config = dict(
    head_dim=128,
    norm='rmsnorm',
    norm_place='pre',
    rope_base=10000.0,
    attn_scale=0.115,
    bias='none',
    tie_embeddings=False,
    init_std_qkv=0.0236,
    init_std_up=0.0236,
    init_std_down=0.0,
    lr_head=0.00447,
    seq_len=256,
    doc_mask=True,
)
Each number is 500 + 50 x the weight over its row's rms, rounded and kept within 0 to 999. Layers, rows and columns count from 0. Numbers have three digits each. The size before them is the row's rms in percent of the matrix's.

# layer 5 MLP gate, 1024x256, rms 0.395, rows 423-522, columns 192-255
096:488554552449522520534538480544463469606442505441409562483549485523452486479486432481533400497446513456447521577546496417496484502511485527592492475395510432449596489408447477506583511505550504
107:441581378493541499515469469498460545500575516494451420527414430553608473499484516486404411429503557495479495499570516546480487471448434518523408524493574493433538437472536495474492481435534482
100:400425522442479519509604454453465439492541537498447539452567424577582433544540435448521519566546522453510481507468499435437428427474488594503506425517517471479481476443545559499589501489437448
103:520541549465445448462455472422509532483439519467456527587484488563558506569408495464449536477487452576462411428482506547488524563400449451530527526505581497534483407509511455557484457510454546
104:450539439436501533494424456485520540486479532430560522425501540441591495458612444588489492576450536511516505506533504436513482419577411500509512459452549478477481430486583447439495523541576459
103:468562459475468498463483439542465581539465571498493385555493535466516521386503550491452504444609498578445408531409531520540462581527474567596592516523447432483508514435509478510569469574446574
099:461546554518545550491453511496498434423522594497561402460509521550513445410556457471535455501510587492506538446542523532501430583579543480601532572512525485479508479554402488490541475559516466
101:541519440510526460543554469473447495441494394514459460473552458553472546492565430478454522543491515464533412619532443497432493458478466468463566437485503389520604536556552543465474456487434497
101:418512536499474570508524453546509498489522488510530606479403530461522518435426525445488500514538595504501479475490415558482445528589588463469495440572485476507515538444494446521537482494462567
093:601442565507511478470547488468503505536527519490531510488523564361513482589464527481523558505564498512493514471506467574492403555498570517477521509463541611582479439521530472542474545455535559
106:513512448489547616611428590599434457573553522559549457387469455507551546414493502484484515467535550507572520540490489489527404530465415514565463535496496518593536532534482439396448473551475521
102:465540530458461437465493467525400496551566492486561437571488500429502511442444562477509503426433530535532520574394532487445407516410428508491506477465528503547480444469631465498479534581597502
101:522501455491464546496495546570508465549357502431534515443497438458403507504498532551396417458487431495566482415412470556579510530419523516464527549514471448524523416476524551469540499514541514
094:502623429502559550461447508585522533444514520434474448599552480554507544475539449558518498570466484580594497550492560552500582477468506523469577474493545470486527498556527572453380521473525641
096:483492414531533443512491473538529515466511541430518484566440570553554466489427448460457421437505491518557517500441501532410533414416475489487441514439512427483399452500455408490584533619564485
105:388403501568454527408494518493499504560512444528457485525459447450410475531502464499537521491418479460508477482529504503428506496472490605457476431462550573425460526512452578538518488537492459
101:464498539625471497522580483455498581600553496473481518484445636565507452430462522527458468446514386488488495564582556531483456508579518443532511527522446457433474496455571584498512456483494441
101:544557529458420436503584450543464578549516429490527495530474566426631501486505499535535547592499537531592491600511524476510469501484459474542451466509497553577423521508579478536518553441431462
105:598456493460615556518573566551525488554522565542550500525532503452495507516500467469443515553447551454519553542577509578489494478456486549560486431583465495484499553517517470498504448509517450
103:489488560370420538454480494512536548543557474489493572536613402475521540451473611521438563502510532527474638473411501415572477556543558509445538526474541553539516471461505356438456455508470561
097:459571504485478521477594554509410491466530607423530491415433454467436513386572430486565455528387327521558467433508514544437474540422558528458464542536563520529586546486409442472530547625586529
102:519483453414475530440481491392408580512546532421456533515522546414568488551443534478392555436433560561435483530420587441473450536503481545535475511461593429469515450545424444535492447461595427
099:555574524581543513485550496486516453551415491457436496425506425482464479473460431537591530540524568492523537445530553536395443531568521422477581460548528510542542481568517481500517442482487443
105:444564467556539457491493443498548513530526542520450452564551498463564525426483508505488473510626488503492531518531520555507524573538475524468512519473464439547462582436472531517536515498627482
104:469536549503539514612501556507436515618447531515481464482566461558477503436478462485519451503471542434480407512427545546585514526456511483376429436534550485553534503483494538576531441514516437
097:445542521497516483413468510521585535527437352440464582520438502508574576529584400437536486502458465481407565487440459488456546499557384479496472424476453534525482438515576454492542507492525519
097:519521526502499528444583498520372512479493415428463495466470574497617519478532545484557568489540629420493559502409553505610562430476492536475531471501479413561556538557615424563492456501505449
098:432482503497505467429477548592389449447405465451573518489488464462549503411559460552513470469554529466495569533474507483493567537454538489490552476527528411385543432504552442511586485515545437
104:542529487466433544536496482486569481553521519456463513484407485483534539564468459440441581521503484517566536444473469477475455484579545540505491372513495578482487568529475586434537559398485541
103:498469592474573534543501471527457471540520487493592512492479513526492450560521584510474440402513482426506516449435461488445477437514456396488534373525536481517440548600543439513430450515429527
098:449472516458491422512553586483534511520493509443551581567560524502446540484601500552490497569485476569564479493515518477529502461468517448420470470531479561533552410487459422487579513442534532
100:452541443487500494573489522470518537438466561536507512500543407551553557462567578567492513524533510478431502509445508488472505518419496495520476496550485431535438463561539483627469443488445430
103:500495491455468490553507548563522436579492498522472554460461516477537537480455519482512478462499502516496575466498558527463459474534483565523462484461466532459578440502518509512495421574459537
097:519551541532545467474445504538528431574492473497449519454553497480574526493434511487509501546506558509492575496530497520470505522493480495525533504498559470400487520538515549603567402621467397
100:437354475530472477443443516527529551518532473516525448486481506477510456519432501460450451618507504533454584488569612628505485498389443450481548547476419561512568436504452547492555504459369509
099:546399523502504500510533451505469431453566457471537467526534506586428610562550480538414599400514554562466558492571511500469471516487538501524548514457498526524628537519459495481557489453586498
106:433441503549505464571482361377383572427439455504449470566513566502504527497493498466455610533481523503543462539484542573501517456451447510557457517541550391530500547572548519482423475578537442
100:450447526565531494522383542454502469401498452499391516437565478431512475422398584512483596469480559419526513444409531500472456514483510463559486493500569556523534490461569447457568467489592500
097:462559413595477429514543481551486506433450486530489504489543567515524492542488471531438514522552394480459481528515531518580352395535447504494565452430551520487531395457423412515507432511416477
099:585529515429542486544429434487483429612536494439471498497544445546453437488592529478431408505552606483540375533507536470419468583441474491536484597512579488441446490551488458424481512453503552
102:533509424492441588519505450603480504549467484534481520560453438488505501509530555410500501458508499512461536500470531488515509425447497449472537530439426451520569547590536510477489502459468537
096:427497544508469499539525464581458511561483496463575549470458532543592540388451440508482487488600551561474520473523534544519557562435531608446487513492512510552582566556586530502492448527438516
102:463505496492533510540628456515487461447494417464472514505503487541449455499414457400533590436549500593478427513599437520483499482597452518576539558456529518494622523527501475531513525484515484
103:533495487540470525470484505511595552440512540516434524484356527507483395446456571508450465400469494477474478511559476409468430445419506582469405534488545462440547543529562488455547452483481513
103:479496437592500508528480421467486499429500487447438556494601525429509473446464495421475526544425439474534526496441532449445534482381506512429483517461500489489480487546506478565433455525529481
102:550491524498450509477539427445517537573439457529566521441549467511551491524484499492483456548549511486517463561461519541464478458380528498400506556484544437636565483587500443505446469562473561
102:516556528540565503510536414484502492469528554475510558463444534456563519641447384513489491470459535465492489472521529524531488477506419450553537570529572511515567534545482427546561460515474447
103:506540445523552440547438430538473521591500531484551466595543514394579476440440445509465527479595549655400515497560524509510415535483499519452549520513508502464490502469535553506549433413451512
100:450444483563462542440490475543500495551545575526580521484542469533509432550461482521512484492526575415415541466512492446526475459510497514573531494500482453536576556547445552631471438427479549
103:436497459558523514479607385584523485487503480494445582497557503518486612445541468480444482617459557511459526481545493453492477471480479481529425418550495538471520534456483415486450561474534467
103:449480610487557563550396479511422495426549478403407494426506477524613496495542535475528584473507410644476612558467467503498503582482447397562571570382521475495506468451468468530541537612482502
101:422522516497522542586512496492539553541539473452470439495514530591473501489421559520471531481518462495488467510486439509505529628584450539478487507428416521613582491436494508402479445567535496
100:565486520439434466519547579488550508480489534441535513476511646448548441575507587508487369487546519485508569471483464533455532534421446516588608477529557452518560501480520484554364465477472421
105:518507484502448529469413541583552540506430450558523612507506544429503479462417548405515529432469436486545460460475597535449499480482451469528509446424439470549532532545419514459544450401586506
096:482508607426488587504544500471509478510417522425432476557465541574488508457520510496525431484398497388475435494463459503449491475385434415541400458553539411480603527540438540458511579519608430
138:484593588466479520508480405562495561440473484509499477520587428451471521469539477454427427536518461469458566476498537576383473502513585520486493518479510573535498569553463421559425516476445450
100:622540484525479521418571550460564478456552510567565516528579515526519470489512481453513559502470475582515556496481465522506435503529475421520526490510464481521553500551447535423399450442528564
098:538630492381512496485438432408416479506436556587462470434489565508488507503534512538513512414484487502516520447600481413540397466529565505469484478535558604574520382505492509531516447469564460
106:399435580523450574545474473473531503479517523447430484468483583597555464442548467458385528450469520447439490525502456539577531504483539454506568410491493465471536557553547519456517422423480496
104:564536511471431497503575546475458496520504441438511532552450480496590497564476398504455471474443535640429527482526509539512455491554459481448506607513497605563589487555529481509557465490479511
102:479462501496488457560440510566557531516506506446505461620507526467508438479562408552499504460507525608504562575498538500468400498551416488498447448575463501459494517478554430483556538487485562
100:505458551490490512475501491494464407470535470482516441520548480498516543452511495525376538496480510460532563492493580552476461493507501514509497485449660474560483532591539457544588560426460480
106:558460494447530484512424564502483486440542550430599482551506575555385563448607497528482568571498527512499424557599491558507481488581585450490562460471526418522516512510428458559501510481610528
105:478495561495470349445521495559493471476519413397499440448510476517469472471472559513535555458511523488398400506572596532587494523574555486491435524547542556497524505425499410553588481555560500
098:383474530511491581434524519433508523540449530483505495553495487486488505449477515493517470441498440561433509565513485492437504447483535570507593464502483494479457503510446560602533438479470586
101:472473563440568476488504484517478473484453540501504523491557544431501559579439432555445573470398508556450372496502456493519508582559480525480477478480494498542511566477456532537509534547455522
098:479483456556388539523435382564536493650438450438541479567426505467499421456551543465481537456607510466482442390518585459431487478565447537526600520623485532515516452548471477606482534554516466
099:467514584449413497492470417526487515470471569506514508492538445520557472493595470631540547570521479490493551517485526534470464564499540430552556502513477558513434432419518505407540555503477498
099:515454569450512423482463508479433500548536489526551540452517537531545435537471542398573510478495484469500474419525525518483430514495557532505503485516576665471554471452521547444508435435423496
092:590462479556461499410551506538487540508602440494485553477460454564494556533513467532622535455518478458521423494597552503562438498579577541493549517514495510537517514537413470631540494499460473
100:495480503546449494512431541530595519493544585569524522492448499552634518581482516491453489479582548533452463516509606521540484569556541503486528451482547540504487504526461487452450524520544457
098:456512485563658572458490446568496513462479558423487506485558513503622549416473510524495561521495425562498499423489521433469570523488430508470467430451515523426477456539534462521606481501519470
098:480469544460505494424456511497539476458429479425481481479443420408513423485422531564480561521565543522520563472414514507482445459548503474430468550583449493482485570501432502525527462589506472
100:518624569608393588530588481533500530478424514460581563513502422537461517461470502492509520556567448564461556483498513515441436422605498458450549468527497467525504495503557497473436476525469538
097:481510569485532539457554482602549362569430469512459504462489533483514488440431524552568482604511494494564475502565523509562487538550440460503612533429519471425483592471509476465496435520563563
102:509490561628486530487506528500464537539560625369598494547500470407419460528594583491466509495448486447456418441530456495471507429427539457473459495428513466490468485585514456473545462522495500
095:516448533434461531441545560558564465395566440408468399459566520494441490539596478565493528521557480617429427521490404534424572513589520563545447601510551516545449467498436588475557505514528487
099:564461565515540478503536497503486569531495416510501523520526509352540463456579509526524436496592523440400487598486482446525539492500618542534452449394396482441455508469551459403490476529467579
099:479452463506498438523472524538465432440543461532479550543522424583539449517440537474509480504390543511562435437528560517436445530543604504423518589490506558564568541524532482520546470538434547
097:547508537471579539462522529551447509481481577538458455524399528470547573526605426441440582531486410465542532519473446520514504343399450512438516582391495523481531506478549469436456439505525484
099:462465530396446439514503529526489495499479509548588608508559495465597416409468458533446485546598509440564508509455494576521483497590480477458410473464501535510549507522591502527427539486511451
099:524532473572446523512397573474540546434605479499503487575471563509547508393458458539496545591529503499520460440399486432538386484507367537559543510547505469466459503492446462513586532460496468
102:501524436440564472508466515533508465531491531533472546578580519496452488456488426454574528519482536525556468511495393493473456555563421481560354415471568451571564512465441515500508421478497429
101:580526487534623508524512465545546513447487490412558483483451462615604506481471458546448411447540531535522445487525505487508514477573472471474570471555477477486529577472472595578464515499499536
094:430437432446440481596525575551558550552478531453417448575526500573440536468537496515463523515447488498413590631472549428579551453513604437577470549453567449487593448484528479525455492533441611
098:465537586515501510454572491509484518632488415435478524467473509373510408463562468459531547494553464464443526423519430537519432507418491567536489457426435510496565505499468461463619528521532439
104:554394527564443400470516464549518539521535437544447503507606492456544545518489559495401441500469583466373509390395537443429530528384446512439473471492520569484597538390531542408505512475439451
101:525505458469493670460543545501436505449588485454452530511574524481477579430440413468492585499570504529440562563524479458499538498511433502484494515573572453403567517503452507518503490484489531
100:454478470437567556484490443451545626434523528589484460458435458398507523484571464571477514501528462506515520432505501361555527562410465474388560505572426549392510422483516608483474479563500614
102:514498553502515480508436571519443515447489487534568501473494525540533523445542473482561420407549500518595415472514505525467551472488525462505553477487505528515458593515545455430514519437549535
096:468550595446566513473408507476473557537546506399549506527596574569614512498412469546479503488465499479573497443514415528511439516491552470562550546556556390463569558437459480509591542574551652
097:585501436527614517580512496560465510543554393574513554479379501500540429525503508528548439563538471524616573455523448409515460551461485547439479457429561488626481522535585563470487458464446469
101:521480610610362521568479585445471490524407444518551490483547546437490568578534542534477478511517460459436489481491498428429559525528484512486448559472460422453474450512408420492515461491472513
097:523531544460489528514484498540481481586493457517520549483482519395524501508502454481436569558556419446500427495554463558500537492470416384513449575487563478402457473531491505517520570586589446
102:494550570554463534458466505500497478500518495411516556592454547435527527529484480521500595451557559366519540525439436475497459639495527488597578553442557512530487596480494507505482526568498502
097:400395543501535411559434524482515558501550453551501449509535600480523496457487538495514589490560585444608461515463475576542464529465570552557528497541456499442530446499521522487550505428398509
105:497549376388421470546478444527456490499494500502472436481517481488507418573498562497411471435537526525517498532480524415473537614456568439429480551482521504433501651549418389474523489460438424
098:508484485471493528423429416484544577549443574492505461563514481415564561515495458448533520416566534458525488500515566505499548497463442480595574533519526471498584489527494565463506506410498478
098:430472467506462588490472542495443485361434482490520446445583464408447576462513471450515559616515446398506496534535465510551443576581492508503532564494427473519427455561496479515504468453524511
100:512514552409426571441473592490554491610625474511491472510567531462533376521540534496416489534592496474495511432496493527547494557453478476520470465506491474421506422458596510531481456478448471